python train.py --n_layer=8 --d_model=128 --n_head=4 --n_kv_head=4 --head_dim=32 --d_mlp=384 --vocab_size=2263 --activation="tanh_gelu" --norm="layernorm" --norm_place="pre" --norm_eps=1e-05 --positions="learned" --qk_norm=false --attn_scale=0.177 --bias="qkv" --tie_embeddings=true --parallel_block=false --init="uniform" --init_std_qkv=0.0371 --init_std_o=0.0 --init_std_up=0.0371 --init_std_down=0.0 --optimizer="adamw" --lr=0.00194 --lr_mult_up=1.37 --beta1=0.9 --beta2=0.99 --lr_head=0.00911 --grad_clip=1.0 --warmup_steps=272 --schedule="cos" --final_lr_fraction=0.0 --batch_tokens=16384 --seq_len=128 --doc_mask=false --train_tokens=124100000 --steps=7575 --dataset="wikipedia_en"
Each number is 128 + 32 x the weight over its row's rms, rounded and kept within 0 to 255. Layers, rows and columns count from 0. Numbers have three digits each. The size before them is the row's rms in percent of the matrix's.

# q: layer 4 attention query, 128x128, rms 0.101, rows 0-31, columns 0-127
# k: layer 4 attention key, 128x128, rms 0.0969, rows 0-31, columns 0-127
# v: layer 4 attention value, 128x128, rms 0.0826, rows 0-20, columns 0-127
# o: layer 4 attention output (transposed), 128x128, rms 0.0762, rows 0-19, columns 0-127
q0 073:116108175088138239119067123194122071109122167131157171151119132134092124092054111164128106076120083124118141192104116111151170226112115119133031165169143129140084142142148154131104160154138122090116118156108125087097162161156143147111155152142124098078130153166135119140113178106125137176127099148102110156154073116128130112119132171136132185141183149169101113139100145138078117119097
k0 074:147170132096104184126165120216120156126193075148073145063130192138072117138118150142115109155034118135089122103111201126127128137114119153103140114132137148083158129140115127151147098063142130109103138166190168121171164115133171102110160162073078146142144124101164153090180164085070141168144127107127154160119119113101146130087068174141072145109106175148155100113119107126100088138120
q1 091:045139183148107155116072137118115079126147122063078103184149143163088183041159099176092149134161134060145126155084096065142130116141120100125112116178077115117091110106157149120093154201123105143106109112165160132087162108111125212081147117117108136104125159130113123131126162124160107168151102200118166141131129113144191125113137147143144155145106167076142086125138176137111173145114
k1 099:135122078086102150128168097151183132153116086128121116146141130092095105118104139104125159120131143089143154089173134103142090075090072171122107135141155108095129135145167121151145169100087114190073146089167065140144162051124148158133189102104088167137110179098205121142149139167160156183150110095142121108224066111118140110099118169129157133166123095111118135204135133114154067152099
q2 101:092160178124122117137106172085169159115116101122079117134091132114152143096171170111151176121162157077172099126102089095062126102175136085122146163103188143147153165093160110086075063162156132133098133106157213157143118140099063169098129120092113177174103107180079161159126125093089133085136152181131201128094137150156133118116095144152091106140095100099120071111149117141161078138129
k2 109:103088111158188084164175098106181142138080136101115111134150142141135106079124067096112120111147164156183155192109103127153170103152028190104107150220098089102069117137166136148150165149087113135127136084089114131126144119146118174140145128162096145100134157125111103154131121124179158198144128164131108095123085127181119107159121137128080125144129121077147085108203152116100179168137
q3 084:203097103114114119113130112149111203104127160127160137110141129088119104169152132139136074130095147190155141122112153165119146079177125166128114136040204093089137118143175095107128085049110145095148112132096120119154090097155217078145119152149166130126109111083164162116092078138086069108124165069149063104136104110111158115128135104123139120103158123195077176153094146111128124127128
k3 086:126130163131115128148110176103087105098128124112181150110121060146172138124151144116091147101161133153093109168123203100133095167105166088136109083151087125134129102119083156114150099141169099101100103171100154107147082177105150101127139185169119121095129114093077135099109055103121125136141096104136096141061142184109142211143126068141137136061098182147116214070161121154135194123128
q4 098:163151040099142072089077106089144152137153139108077112022170127101091135150190157158157132130150146124115144066113139087117101091128118138136104043143127155122098123108099139082180105155138138114122100171137144186166158201126151063084120135127102136147129175101142141143140136139103125155088148136112119144149122118133178137049130070100104154136099116104181076148141127062118132104129
k4 098:148144100144191134105130132169096137085114188142157130145159127140149103115134105146134146088151146100151155117169101120062102108148196145092135130172152157111139127134202102136106173152092071142107108129101123115087121143158216182131176131138110130147057118102141176178099097117068141163093099119148125063160070130086077148105159105134149138145121083137087164185091212116126125177113
q5 093:085091194104133156152139170112096135108099140080137151176167165129059118124113218160083143128137134152130147179135163135100119159131102134128153115118129099117088076151086131101071160154120136077126113089069185186121134114167129075121131102200151119082170131175133148188086134140167100163139116128147142111131096125122097137099081100159112122106123072115071135188194123099083185136129
k5 096:140104174131146123138094132171155143149160077159106130060138180103182096164140144120172096140109203155138122082146119106157128092148130085111123215150115159148124150108090137113140101140158141176141103087166102090160193122111137056099113083153108113090162096069137167092109156066105144154085172094143092207144124091174164116082144125135115149094110177095175131089126174116139137106115
q6 082:157122136150145119143130146075123096126115179092065064130088176085113102107180071116075122108168132097077132145141034129190127130113103127090123147138185119201148196114121123097147115147164119168144135099158117158134140088152093098109133115113107092123112193146145113172148081084138120086173132132120111097178115135144243150151118148126092132133094143104150088145172139094126165117097
k6 088:131116104153126132153162182101090119112155132066175102122067149093152137116144157097113131101165153149141159106173110128127050088063213122107135147158060093120162149086201154141067148148130045155165070120113102099125128156101106171175144146103123119148142161089135119110138082122170168161137134109170065089116084176096151165122138052144138113143106141128110159113119163138128106153146
q7 095:080178149179155161123130125183109102144126184132187095177151153135132139179087132102094143164167121163081148115109126165140131124131144108139131139141119105073105140148127210156120159140162092108187111141114102147110099127074082137127149090101126063130121093106061126053193143129090149099158130171142120123027078168088154139112179091184150110107119151087146159096159119125137106100107
k7 100:105131121104048120154083159094120096067169109128118145146102084069139158145115071084120100112101099103150121138157121183160160099116203145129120063162122106167133157149147147067165138133190147114173126128127110144074081108138041179127107151121150146126106157123102132097159098099184202159153095170137082171111121129147119192104100097106157124118134183161126115126123083075153125126162
q8 097:191147127111087081141105132149119194155128106142153134106146114140092163140124082129190156104132136204115141110118154102125150124159116084102125093118179109107145106149164070098148151107143135099102128106095158107131172166137128031116128117069188183137127143129126150113175086138038091163119147121156083133093170138091202146107131160101157120175081073189088157148100127142124148079105
k8 093:139128120132198121104158118118129144094154141128162133082042129120127126097182136176102138045125147105161135144124133110091100125106186153093127064128150143134164122064135125137143149088142153114089087126151164129117113084112150108133136161166117136188111093134116099164113056092147148095149119140127098101108111176081116224115128041149067124150108138146084195183168158139086173132134
q9 080:149099105117125122175163129142185177086160070146139127114128135075191141071179172121117108112131126138149120142155135148136105053084153144129196118112153120109188148146071127126118090137158092094107167100115175145107119104139112093112124104136132126196084147135169096140116085066085103069148141081081164168139126177153084103147079100161091101099173065149172128149170077104167113118151
k9 082:137153166163116060138119102143180140073108116121129112142196157105167118094133143130106106116142139206192111173125125116166152095113120127167106161132114116100073090205059127066115153169188156096123129086107142152122109129124129135100059138198135130121165111098086142146127175189137120142069090165126160152080145150140129054172118059125116133103170148144102101071150119114122117119113
q10 070:122173138147096112143130162071152070109066133112168102095123193101119094119104062087119152104175103147087083111115091173188127166125135140106128166139138134191102066131107133110175082132136138120176134091113080108140079121102108117099130143117158077112222111153139103137146093135066115130131102136130089100103133094124222135132075151070154163130159153114087121102180140126094163129097
k10 082:136080122119196110098134135134082074102173156093192156122040122120145143124163146109078158129085164117113150100145131132099124072136212110090148146139110110113147187091164173147112132103150056127154061149129169128117128134065118150153111108147137140207104127075111112115159073058113129109179141103127098127110122178112130203119154088145131103148099170090118177139106148137136110101142
q11 078:146128107149136139118154172075154103080085185094109020119092165110151084116111115101058117105168109090109110141159070147156104158084118141098119157153190189194143138096131152143098080141140128160113196109163129134181125081132083142119174122135100113109097099170130090173110074116150177084168123155107119071163087120167168150158120123120125157144141146088152115104142128140156156104082
k11 083:107064125173156145139139148076056099148135180084130115129069142135139171123149121109105130121132154142106097106133088151123095055093165109099169105160072090109181164094187162160077164147107034129141069116104112143121128157063110209126148099137130105124142164138131138116129131096189148138161138110140061117135121142099171132091152077117155094170078173092141167090144104124138143138146
q12 087:192099126105076107143114131120082146105138124135163131112161168090090116194081124093108102111111127168075165131174117145102107149120098120129113130113138094132120055149105133126176099074141172107149119176044129105144102121159140019121115163130187117109140086130101136170171121186086106158127110094144075152140164107099214158104125129100132138096145047123111162146118110134117162077148
k12 090:157121137139167086107136182097074064124147126131167143104081112125120139148176135142136149085133139105123144129135129150108132132136242101109128163153075140158165142067156152084124131110155093093121042144088154138146142149041122104143113144145171139178119111072115132077146093094089161104114131113126078102125115120087122208090148090140089098114094155112092209106098161136147177110129
q13 090:142152043102131117118192167066109178142058108141141091064132133119198137237125119061165127149132128107110108060119127135097155157113144165094145150116165142180173092112134148162148048143104134130163185118124114083164119163077148125127160137118116126136130107147124117078141095123121192102132142108160095095120135130117103109161118096138139172151162152145161100097156145106170095076124
k13 093:093108104172179140093113080056103077114111205084147102149137107083117147107136154135099132139135094126157121143109108169121161083160071136130133072150131122135160139157180144123143127166076068136135155156088129164124110143127068171093146179100180154156069137125058100171128134082076108110148177165136128123075161181119161128139177073092136100166104148118169108109100127202126151147127
q14 089:131159058125154130135198132115124148186080124130058094108115079131152119152185172127126150147176157086162147077151142125110105131110130143089120092090122162136165202083110128129097080122142113137111148141149162155209137177080052179181115091079075145193107140168113114126126118101158123067119130126143159088116144141120065117154157116135118102141073106072144099098143125139165104160152
k14 094:092076104169101149143099096048142155163041105119107081133147132152148133136088140155125121123183087119133115177121120129110157159152037150136095140120132118159092139146174124133122175195133132124119152090142091140096131139169120165106131095123125111089120130161136143159087148148218169103118159156128140124145142127187099021152169131089155117186159120120181040128125119124122123160130
q15 080:102128102093155186125096089140121184152144117170178167135167161145164156186096092105190135114064151109117162134148156114112160177161117148184139105101118150127134096172097146090143134125110162081100143115101188130088102158140123089094138087075145131064140186169109126105127121150126142103135140089087189200078088105072084080115108138131095116099177117110117097175180084114106092127155
k15 085:128210132083182115139128114171163117122159072163095126110186232098136134138139111108146092115144103119126150106122119101109205146143086109140128113158157128127116120218067136124190064115126130099110169078099135109109128111161156093082091136154136171143138107097109090124149146104041123178090125153109178157128162139153143067150095117101096155085136137150145069147106120142111144104092
q16 068:072123161168132139072100085156132117136165079155095168202113129147101204105107143159172094168109132138153115149094168103068126140123155162167135110103067087112067155128156139173116179139103118109180085157093180114088136158133178169111125120095116126130159080123112119111095186132114119156139117171139187144079136075094052148086113173117143085128141118152106147100123143101138121172190
k16 072:123168148129090138109138126158175121133138130165119150115191080128060112094101076105142093161138134127117159134092124132162152186135073142078105119097175116170066153159096133113170052110101182158127178108131182125151115115152152051108119075181133146126131133145180164174135136142093099097107124174106154118142159105173126101113109220136155131127180116108188067150099076142099127123097
q17 088:081145135172127108130120126114191060187107168149088120169118121158131102109074096089100147144126109091173103145091083163190151138097140106101077166135091186174129174150072156135135155137089123133186124068175108160150082128095043126108125116138143136119141138171102082128123124154129114132108116164083187129132189138158103128183156162064157132168140156135128125093134129190088128178112
k17 088:118106098093121148151169125137118141130125113121152130112066219088129100122147131114124134124147129208101109103117117131097173151146082098121140133129132135110133235135143099147104086087112142158172137129160118068047116090100118139152140089120160121089129154209132147163157200170135142088197176068110152160149134126142122080148169184127156118135115100090135077158112115079115104066130
q18 110:151131147182154115152129085140119155169106174129118115125093109090147076092115153199064141082173108164148159130120119199132078068120137162100156178082143111071142149172159130057093197113110131142155112166134112111139137120123158156160121153157192081141063076078074115107109163134119098103118169164178099121130104152191151118148142119142143088098105071150138136103070128151133140151110
k18 114:118100132130056139167119123115061141124110074141171134106139100145136146141126122155127100128131081164169135161158194092135139148099146119142154126160100136140097107060106113107138172136255149074124129152142115161093112109137078160145099163112112115044163112097113138109128097136228145122096066080130110169124128091113166142157121152125155124111137107152137168105160160082151125147122
q19 104:175155083129163126128142124154090123151113122127144144099091120123154129175143117095107118104153154136138157057120163125102126174109120105134157087135133169168085166135130130174112065161208095120159099144098108145082113231145055068122118100129108125132102175137108084084226163087146169100121160124088133133089103132139074127083155077123100156101122151090125143104146081091115092106181
k19 098:102139135162191176183099126190115098115167163146083146151154133079102127162090084157130123124114093121137175148087132168077167139138147162128091134115164135163120143120123106101074133190082139115150124151141132095106140154121108138122159083128196110164165112117105121157078117120090157123123151224097133152101095139154106065086108127080153121134137132188183024165095142107109146190132
q20 103:141167156185124132083111118143158086123097147174204103121141128111118075151098111163150170134130083160105124154119101195121097143164147120136095171123137138087136100164150127086164149063120137129146096167121069123139081126087160165107155195092177048095113039111091136094062149211046101116137140108117113112115128154108156139130148171109165153087135130141109156141097133130117139151102
k20 102:113118131095133129108130131093068127097158118151211169146094119172145167136145098104110132152051122104098094130150126117131157137141201130122157089146092093126147133075169133117153067102196137061144068181042130175080080123112155156139112148138176141109117149124098102118173084087121161145134117090149113147114130092122129235118112141154141111091131140093108200081138104130127153110130
q21 075:193151091130131131093167156053081132130091142101103050098122163113128128145170081083164079149140140151081105099122058143117120116096095155084142112075155131202142153080113131141137050112123128188183139146082130110149133135139142103126101136093143148149161108142178140174164076104162113100146144126181091066125134096134188149100120151073133132160106105094172105118154138088170166118099
k21 084:116082100145124143112137145073083083148144179088148088159083110135149138126116117127128145101199160108136146140116090142120090118117184095095129102146090099162150160094214162129094137136116042141133070134098133134158127159068095145154173148142126134188069145068132133160130073095129131124144157150158077059119119160118156192119171057141156120140090185098106192105112142157121126117143
q22 097:036178148179115173116167132125152089149104140128114096155077149148157133119159102100112107152131111052143096151126079126106116131140162116133145166133123125206098205123131189132114141171130077161206131096198129129080117125121102210132133097118093095127114096142094120130112143084114160073165117166120180131105135121201125122119124165128130119167144190093144082089151102128132094174133
k22 098:084132119127079164183155126117126094140130138097126110182164115100148103094084051074080103188133120158112185134106095139178125132117055132081131131159148069104093177165165133155161108145088128142165158106137105136124110137158019156144168092151084152078166181125128134157161156138150143118153143158136135104102143113164120095197102148110149105145161150088134044135147110170124104158136
q23 091:037108184083072105106112133133093137124133167113117135206141144117062154113090173158118091156140139151130163159153131120137167161149109099148123195102103075131106103157119158124087193141108126090154106106120178128096091100106193107101138150147200138129143119155107141136115092193100131173107067113182139109095146106122176156137107163149158068168156081196117130097127154119086158124121
k23 089:177146171133108112140127129112135063138136111148197140035090095123126077075168144085089108097127154140113121099153123095107125125112126091064160154183103137203138128072122138127189107068122152164129137130214124144135136133099084094159101140135104130091126108133151175040154188085109126130161096151153100138130142101145152184095122106149085136080096185089143148159113136113147123088134
q24 082:102095119072162139117133102139105180111157115101140186108091130129127151157176121122112083144114209122126197088144169093113151134165095083119123087158146109136116145119145101144112143122162111051079134117080119122053157154165151078170097058150093159131186227115142157118171124087163149130160117075154141127145084141118126114093118079145095090161116147119119156166149087098096097095168
k24 084:136195140128143156173099111186178123154148096162090125098167093121151104191133172106152130165127118093130181121114131117112078149090082143134091142141102171124125118141089144120132133184061171155096183129159126062178129189175096073106128105132106120134170107130131126087119161123093082123059100159132160142067127130181108088143093110105099134119137116225128062162084140110135106149106
q25 077:220078101124105118178185175058107172113071120092131095086128142102098078160165139097106117150145174161142120109133132126097117125123099106080153084116186128141165127101159076153126051097142123149089169125116120151137163098168139066181119133166095169157146123128166162166154068110170123109115140107186062053176105121138135132139101107144097106118103141092117149135116133114162164097107
k25 077:148026154178128143115112156105110147178099160055130098143096105133164168167093156146144136134155135091133115153116108146116047112115147099158135128111064123141151131065165153143080163196123071131111086093135110109188148195093095133124173134150099115142144107102095107121076084108154116133142165138154059125128126170112152162115187086130114140159093172109099195098149157153118160156151
q26 078:159184096171115114123183156062135132147081173171135070111085122108190097147130098082127152112142090109075094116147098165124126109090121133106140151080179154153167189110095148117166095112092101196147181107150118114174103154114027155159147131066155131155102107179123122138108088117138107088179153095137145110158136155142153110190150135091126124131110102103161072133166127140181101100106
k26 080:096092109153129116131161147076067128158115131099156089171085186125184154101121128095100122085187079157154111163129108127145141090133152097103127116142069103148141112091186179153094112161189068096165098104098084143101077132073064176132128175146130127150101160108071092177116120119207166132152140145151118106081182148121118146165169068139124101172123179125141147109142133143106155149146
q27 079:176175094152160147095167176056121102129061153124100043095123142112186106159136110110113107094146103095088123138156045175110099123101111137122140161088133113173162184093109135147146080131095136193160159133130133093173125138112099163125145128109118080168087119158136107176114081120159144060177148125117136117152077120187164121114135110105092137121110094067180077124149116088177119122128
k27 082:077092091162130125130127178098064086139129145081147113186128134132154174112142124110122108119209138120130133154141097122148151078132170103081143145159091076122162136105211147149076161164153050105163102123063121138126151119096076206144154164114146118119097153077114141138121123115148185175103115159162066095104118135118132157134157068137154089140115170122161183054135158127120148158135
q28 076:093117132107137130159081102201151166104179112138142212150110099145077185115129136156130169153110139136156129123118192099098139133177142123182134097175089132055121085151154118108141157101136118086081093148144124130039121134165196111154140095164104174114104135070096129070156197125116113144103133088135140167145141148085073104120109117166129124094121167129102160134078161133066120128176
k28 079:162144178117139131128115095195177165142107076197115157128189120107090107133091131132154130129074084113112140095124124104134131176118090166191101107105175144109076082180051097105180133124119181121121179132155140136122132153188140081092115112119132154103177116155127100118102158187115077129126123122112186166143163090137111090137098196150110138100175069170105063152150123114109125134085
q29 086:134140121138112145124157047174164134139130109181184188157143065163169143133116127153156159154072127112137108175151202115118142134112154153177117139091108130065162115177112147153173176109100151127164133133153137143111094163091131160150152151112124108096078079104110125099077138166070091100133131069127160186122144165078031098147130147163114131120172117148128163119079113158134070147172
k29 089:132166170083108096103109122157152177119104120141109153151177175146134130149119104124171131164102091166120091115088121148146201207136066153149116130106137140137106103189048120101168098108142215072099186118101108144116100130161127109110099149138153141095136139159105109115128166201104143099100150117127181168108186088147097083182110154126127133080168101132133067137165066153096133112096
q30 092:085124082126115173135173134122161103126086110154112110108123100123166114122144173118086119106167127082156150103191142101113075173092134127132139173170104150152111133126109134184096094174116109147108148120153163117144112108084104171160150119216118108142069144171125101161088158137190193093116111175104194140144117136191021118170086077146087121108174114138137105084145117139131083148160
k30 091:109130127167116114146102095140157129160106127118102098142176156155137109111104128144160107165121090168121139152128112160145167108157035119148110166121124136101118134171107090095141168138130142094157157092156119176123163134117156119088114122098150145059153110167092151127102237142118120129089143134103138176110159103149134000149146174110118138143155072111194030132104128145137101176137
q31 102:137145069100092123124161134099114176144141106104085126091100122148144156082183069078100070107127160107157130099140126113147162122076149117073162164113189106175161148119143125115105085141127080126176119094139213092148127118112100069165101087098119151170089157153082108090182102040087147069151119133129114114127180131168159095140112129149091100166116100171134131091128147158153081157169
k31 103:124136160152114135185138097068155110106128126123139112111128102092153106092139142161064128077168092161174172157089132122107091147094080138104120125141144110138135099114086131136101183165111140097114152140197115099157148106103055134152145179149066168152144119145103147099136096167181162079089136176121095089066144207113135089185136023130130097153155129122124053169123119157139122133133
v0 089:089151103060147178139161100129095163076141123117132151188106122106078186132140165087104108140123083109177156153140116126084117111167148146132173078131124118119171171136172134164135089199086147119136129136151190162121117132168039103099102150104162184127099119109068097071134085115184177144205150164164141108162123126091112124143108129097102084174115128161119110090162127124078150144106
o0 094:120113091099097087134116162145160138123124084123173161121139152123076116132083135147180135109097139154071152172078168127101126119106129150133158122111146152105135119149148076124115194095157075120065093144086120181072155153126185141126179135159101124139149137124194167145122118119112024170087131101152170186093062147108179142091100130161142109081135075163104213140117149113149124144101
v1 095:175127111135082119141135118144094086110127177145187131181089134109104111171126159114169094106117122080123130134194143171123198134148140145188144195115073099191099090100192143089129161099151139146094170139155132130136105140111077081093153165117145155092103145124082119074118177155177093086125103140143121110096121179120124106086124180127078115129140159145153125097024180093122101126136
o1 088:091098116098160137142122145099158154074119100173093178056159071141134138070139117101094141168171158149171124139125170119113102113168164117165161132108131095097118146122104143157093107098085084071116118134132119133137164125138142168092142046112169113120110118129141194139138104048145171164117125098113143172209109116134097103154088114185164086138189088144103131085217117146159138113155
v2 095:193124090179171114113062164086109176123095134153105120148175134139194152181141108177143108082095096132151088135099111142126189111142124121151088133107142127138088086164174100121107161122172118109111143123130098111167128140192177153110210159149073088110156083076077136111076118162083078103139130155088144098122165172173141124118180152120092167130112153151126138116138164169162152102070
o2 099:053135156136088176138121157133134069101121122126110137100072137132125136075103147092061128158167121064168104165159097145132070126138165132111132138154138139188125152074119165112099120191100105128165134069154152160120127129095098128139099107076126201131120118222155093116145148116153164088135074147092140135146148101140159182165082130079131121143164161096208095122158081148080137128140
v3 104:093137147159135094118169204124134189161126147115087128094091136133125138104159156166087120173131140135132129092089138074050088170070143105124161123118123143112132120139106137131135143176092138173143093119179148082112158149104075148138107145125078103110105109109156145117115129156080109137116198141120197137121154117201125108125118102152163124179068129145062147061161185151121165095031
o3 107:095154173111086083108084144149147094120166157111131139197088120148132144082105100128169104092102117179114093165118054086178145111135128164142081147201100146117116152174125087097121207149182122195155096120129140097139156110161169098158138123152076120106131082237122152133120115151090119162129087089153123087127094126085157149145167142120090122110160155121133139174103127149074091116103
v4 089:132117173150084122114172097143127140135168139110112131111104148105097115127144108111115112120114134139211142061120157143086120117077079137153174157132061151077098108144102120144131204142113189156100142127186124089127143093129156150135036158144109106101194145153148150061140161116169076134207129098123150133153122086185107144143116082177096116122087121094132118062121121089122183098080
o4 088:128134144122155102105073138141181151147144124119128158164185097201116126118132136182201146121131114146025122149132097101144131132126148110105079116163096138127142181139128125123123118143177069166120100150057126114144150194139102091145132074178100116084040089187157164137141125147076201145092106131164115112136092127110118070125144150088122130110159088165126085169100133125174085110129
v5 100:105153108180147166107169105174153071078137110146122113090152159112131102109075101092091193126106129106200162086136145152141086134103113188129103150080156142159135179129075166156129149128179122098148130133146141127056084119123188142152169210117147062159203101156086109143115125094164087083153099133126129109117080117085096130090146156158117121145097119167195120167122095114119135151125
o5 099:147104084135164136147167113148112143163091151138152110163150179151189140194125235164136125103145137157058138147103156118087083107079170102099099114118140106062153133105106119107062098124112088127130155127126117135132085147096111088134064117149120139122122138069152153116124088169166166118100156189137094113154157107130089166167122065101121172101157080100088115141164099116208158139168
v6 099:108179127113104177098129194108096142200186100140037156112149140121154094155117117117111107123135117142150152141089151145152134111095114198104096108130133122087102083080130126129084106093121137152080122110149117090058146128063124140142133218082112084170157116094069165135120086117148167127084168099100146162166174135108120128089111081143149101142109120150124131165192178150125139195103
o6 094:157095145085091140172115096160153130132109130110154111109067149178099106092161131166071114094149166153053122198140123089123107161127164067171127133126119190087088112129129121148140146084130180166129136094084139116129110127167121059081117133157157144083152130166235103120089092128113073185115109125108129105172148117129085201132161132126147138157136156124119179130049157107107126132117
v7 097:139083102150146099090154125153179127092080125158188111070099139095123132122135097079107099142155172073116102049140099062137059130079156120078112146086114150195119162128084135143160141135135124168155104137105173161120120145131159152160103078141183135156148171170154116183141141098184126146173116117128074139104058113139105095087112174185134167126127120091120127181104068087125146132138
o7 098:156175121178130131146148114134076115200140142144096083156193155119190118177131131148159133106093112179151177104119148155115142128094088178115111118151130112098183123112100116128156103129131130078168163145152099081142096092136119110147061151116141079129114159065044123104109137133138190044094150107178067146119157113152107131178171077108082104091129087156108122116155099128181162103151
v8 095:127134093125035133094115052130137122100136127147158147126108142153107122048102106129132118097159117159207123151113106079157127075137135152123131137125173135112130128118118100071129112144147141156196097054149142151065137061102096158090008157135109129102108121135086174130141146126155153107141173148099100205106117106144124121107114101112137124171176165109140147142122156078094113112187
o8 090:113068145159142126141047150094143161132142122121112134143229101052135057158143120154139152135103080139115144151133155109144104161150139097106155116186102127134118111080134128126176110085117156120108122164133074154186071119138177124074165139089169127070160134113145061125094150131124150175074114115129098118184144146104134150166133150136166143139086101213063113146124113080177124132139
v9 090:111131091108098095109153133120120101113177133102078134097109114081082155076152131078062070146131170105144155093164121057160069157132133122079193095169109136105118141110090172075127117163082151162140111087167137130131137166067110153172067128125169152196080149128162147121171149125149149144097148111140145172171129103147136123076117098149125132148191160071104112112163154082087118082167
o9 094:179127150156162090111073097166131159154160124149152112113153114184136109111161062124128128086097157156136122106075160141080153110133140159164092126161109130066172090116159106169158133068158153104106081206085097124138137095170180117088113174163112073128151152081129122124111120136065142146102146100172104149124121144085114149126176152139140106099084100196063202140072167088114135135124
v10 075:076093094149062106108142100160120134124092155132126134122089135116121153081123150083106065138161139109191173152142135071171092150152137136093169094096173106151147157107146161067151117146112124119233122087161130176111119107152155154145097130130108157131124121095196140170159186127146152091152093186135071120165055107151130106147057132104107180083175158166116142100163132123117143106159
o10 079:123147104185167108137095107149127130163113128149138116143197101092149139159096084100156155131087136171155137134098186123094094115106148136131125135164129109077151100141119093189161154115113116056119121159095126159151090098130173127134099161128195060144129172096050079124115091153159149156085158106155125177129164121078128139087149153112119077142119064160064223160105080083123123146150
v11 092:137162104120132167171143176098126074175169115113125141158117126137096157130078136071127133133168085121089094144150130180145142096075106171099130145183139090125104091126142091162109130066076115093072154104113099091081180188096127091133175141122153096139150122121085126145121176105099135127097122085123130143144221173124109138076149140066180083139173100205157138076130133181142125138103
o11 086:091100156081107158087128133136133182082103138140103140089044142135115119119174112132085132117184179163158117139135196079123107149219135105151130143030130167114087129122134140151109116119092142122190119135128141144151096111147082100080171159147131168118124146148168182138155109117170072168127127159111166103136074100096088115088112100167119160126115205058159121141099162129135123099160
v12 089:141143095110154117172110117091137126168097091111142107095171156105118104162088140128178160102131098111100084177123114163110122097062124140117117187154105149194123065099095149176122174136179169106123127121126167125058171130081131069130140136178103071134214157162029157096120129100137120132113132133139123155102215184097124129108197105139151121144115143181121144114102136141122121137162
o12 089:086125142104094173105155160092144120132151161144125167158101058133161110130188145194066092120183132183110178135124141131131145148166112132115131138075101143145103168108127152090117084135105078198157174104149113077152097109129087138139155112080144183113109108151167100123108170099119117161108114149092127112137110094148047116139152093184096124118161153101169005131153168116152151132147
v13 101:163128094138160115140106093098186118117145087156130143163124120091126077148137117131110153123171191127106111112103103111174109153060143195070078077143182153161131145129094100144150081108102137137131148166087150114165128136180169129151199133151153104168180145143119122201163125156170104131092073103148062113107112151056162120132108135180086132110122080119145126181074115128181085164167
o13 102:157128093139124165153182095132062129162123163135115111065137094118156121173174147126153117149075154134133136077140162125100126138140096106139127155102140133161180107082124183129125085124112146116160179106147131100130098112070082080157061130070149124130141162073115118103128116122113148039154192148098126129111193096159028134149168094097163169126139164129122149134202102126128197123131
v14 083:120108173143057101121087200106126093093170121117033146145070138116145153122128160089096129108094173098144081067134117094178129113082153144153103127094143142135113166130138167087075078163152137162138072139135146112111072189095156162150134123152169141157145179138160127077113166111141113148100139102099085172104105156193122109070125108139136150137143112077115089174120107118154096114199
o14 085:170197159123201161111109065169100161147119106178124076080188140177112126124152094154096141072136119106125125114104137133121154120141104139135082096170121101110144052105112121124186129076120161096138191117141121095158121087174174139071040147134121099134139177126122178116098097135115207097118134127176073161146143098084086135141131152137120119131097111200123120111103164123122177132125
v15 097:109114128154115109107116172151151085113166127119088115115081110109137105109176166120060134166126180103107156065149135023140089137074177105130125120111112116117125162111147163110145114171095098181185076151098137099146117173136123168141102093135152178141097174105179164136138161121113169168123119125132110150121092126130138111093081107165147152148183189045058095127139130082164117141195
o15 105:182195131150167080151120080152103160168149127174157096096198140144143123091134065121143132082119112163149130099094130142132176102151109170147141116188094111082170077134088108120169161079147188091132151143152112091155128076138172115111078159125129041147149156087075135091114122153079162122115169090167088150110144111102132099164166161126126119137100078190103124150110143140081167108099
v16 102:108087072169174141112067104121117199115154112155173120154156138162163116186120153189154145164151126113101129196080126112079150118106126149150081084147175136089154157119162096103123120142164102082144082150120136092140171157161140214102105146081065084113140100102134168147150070146108099163117191144118107167086102127069148134136142099115145158205152153131102114131114133127164091164153
o16 097:131151099119108146156135151113163034160092146133159094074118193059107106097113120090142094141130106109112149113160121146153129135155145090085138145151090129181126132108103165107146171130154120149159162100168112172110102061092155068128135124078146147154197112112160045072147177093114130133159098132075159149157172129156194170183129131089131175150126124121166103134112143096066165121086
v17 082:073150124185096087133133088125144160089173118146093147144077116134114163133130137090073065128167117134134118133051096040154093134129156139064145098123183111150124209142160145148131091172143130120174061124110126140102152184133096161121080115138147154123083122100171161176127181142184133157096139163141088152141092131158117118069108128148130156132154158120090116115157127079100114092205
o17 085:143153118170145115104071158149095084171128143164117095118175161118121116111135069116137131124071150128137149099099178118106144117157108163146114097185129127119195077100104107126161142106131137080117121137137127138176084047132181108071119194087168082133168191110103116109096091134082159119095161106169108154125152100081168150111153122109161125143117123204075198155086186107090162158112
v18 102:101081111120139189122120173171098138151131151114087152190116120134102162121066121123127112118140151102131145059155131116161171165110139102110091163049111096136137128131146084138046123136092117152159142132164097131133178059173107140162181033063133116089140159123111138125113122124146142080164114172101121125159140172108144133134134184161106139104130173087182130184208081148127137145162
o18 094:142199109102102117157131105163161141127099096158105074135188109148094149175118108110112112158135148110148111165100166130123103113143071137170115069171158130088100106207099136144183144113128142078144151127146129108123102145182142152165091184132100114172153147193136153100081123178151116151086152117171135187102120093159109021138109143081101148101167086128103107096085081124149075108096
v19 092:112098192180126091081171134136123187111072156137141104053135117163166146112092170137108159150122150097074114081136128140137101143124163030150148127075132159136107171128128151135130112155143095123165113126133081151085171129149132144113139071154122106037105138112193076117138148133140134101156179152155158153091104139120101124089079187161133137144119166141068097137187113090154147163073
o19 087:123146111149176112124135166155141090174124132127120104195122205092129108144066139117119129089129075151175133118109110090118148137063095164093115145162139085088161166158086072111136165159155112123147137115200151081134120079132186126140092144149131132189154100188062153124085116124189147120155097113156098091108087087184162093135158110137063093131166091121180106123113086164141100111096
v20 097:154115161108028127082134172113160195131112094136107120155124126185190149131158180160117137139133110149137077095086120097120186122083154133134117122155178151179104100112166096081098090147126127136135095118100148095132100139136100166141122091126145163043088155188160118080153056148104147121117144118123099178097115129137152114139117077121164121198155174102056123111151162139122144192147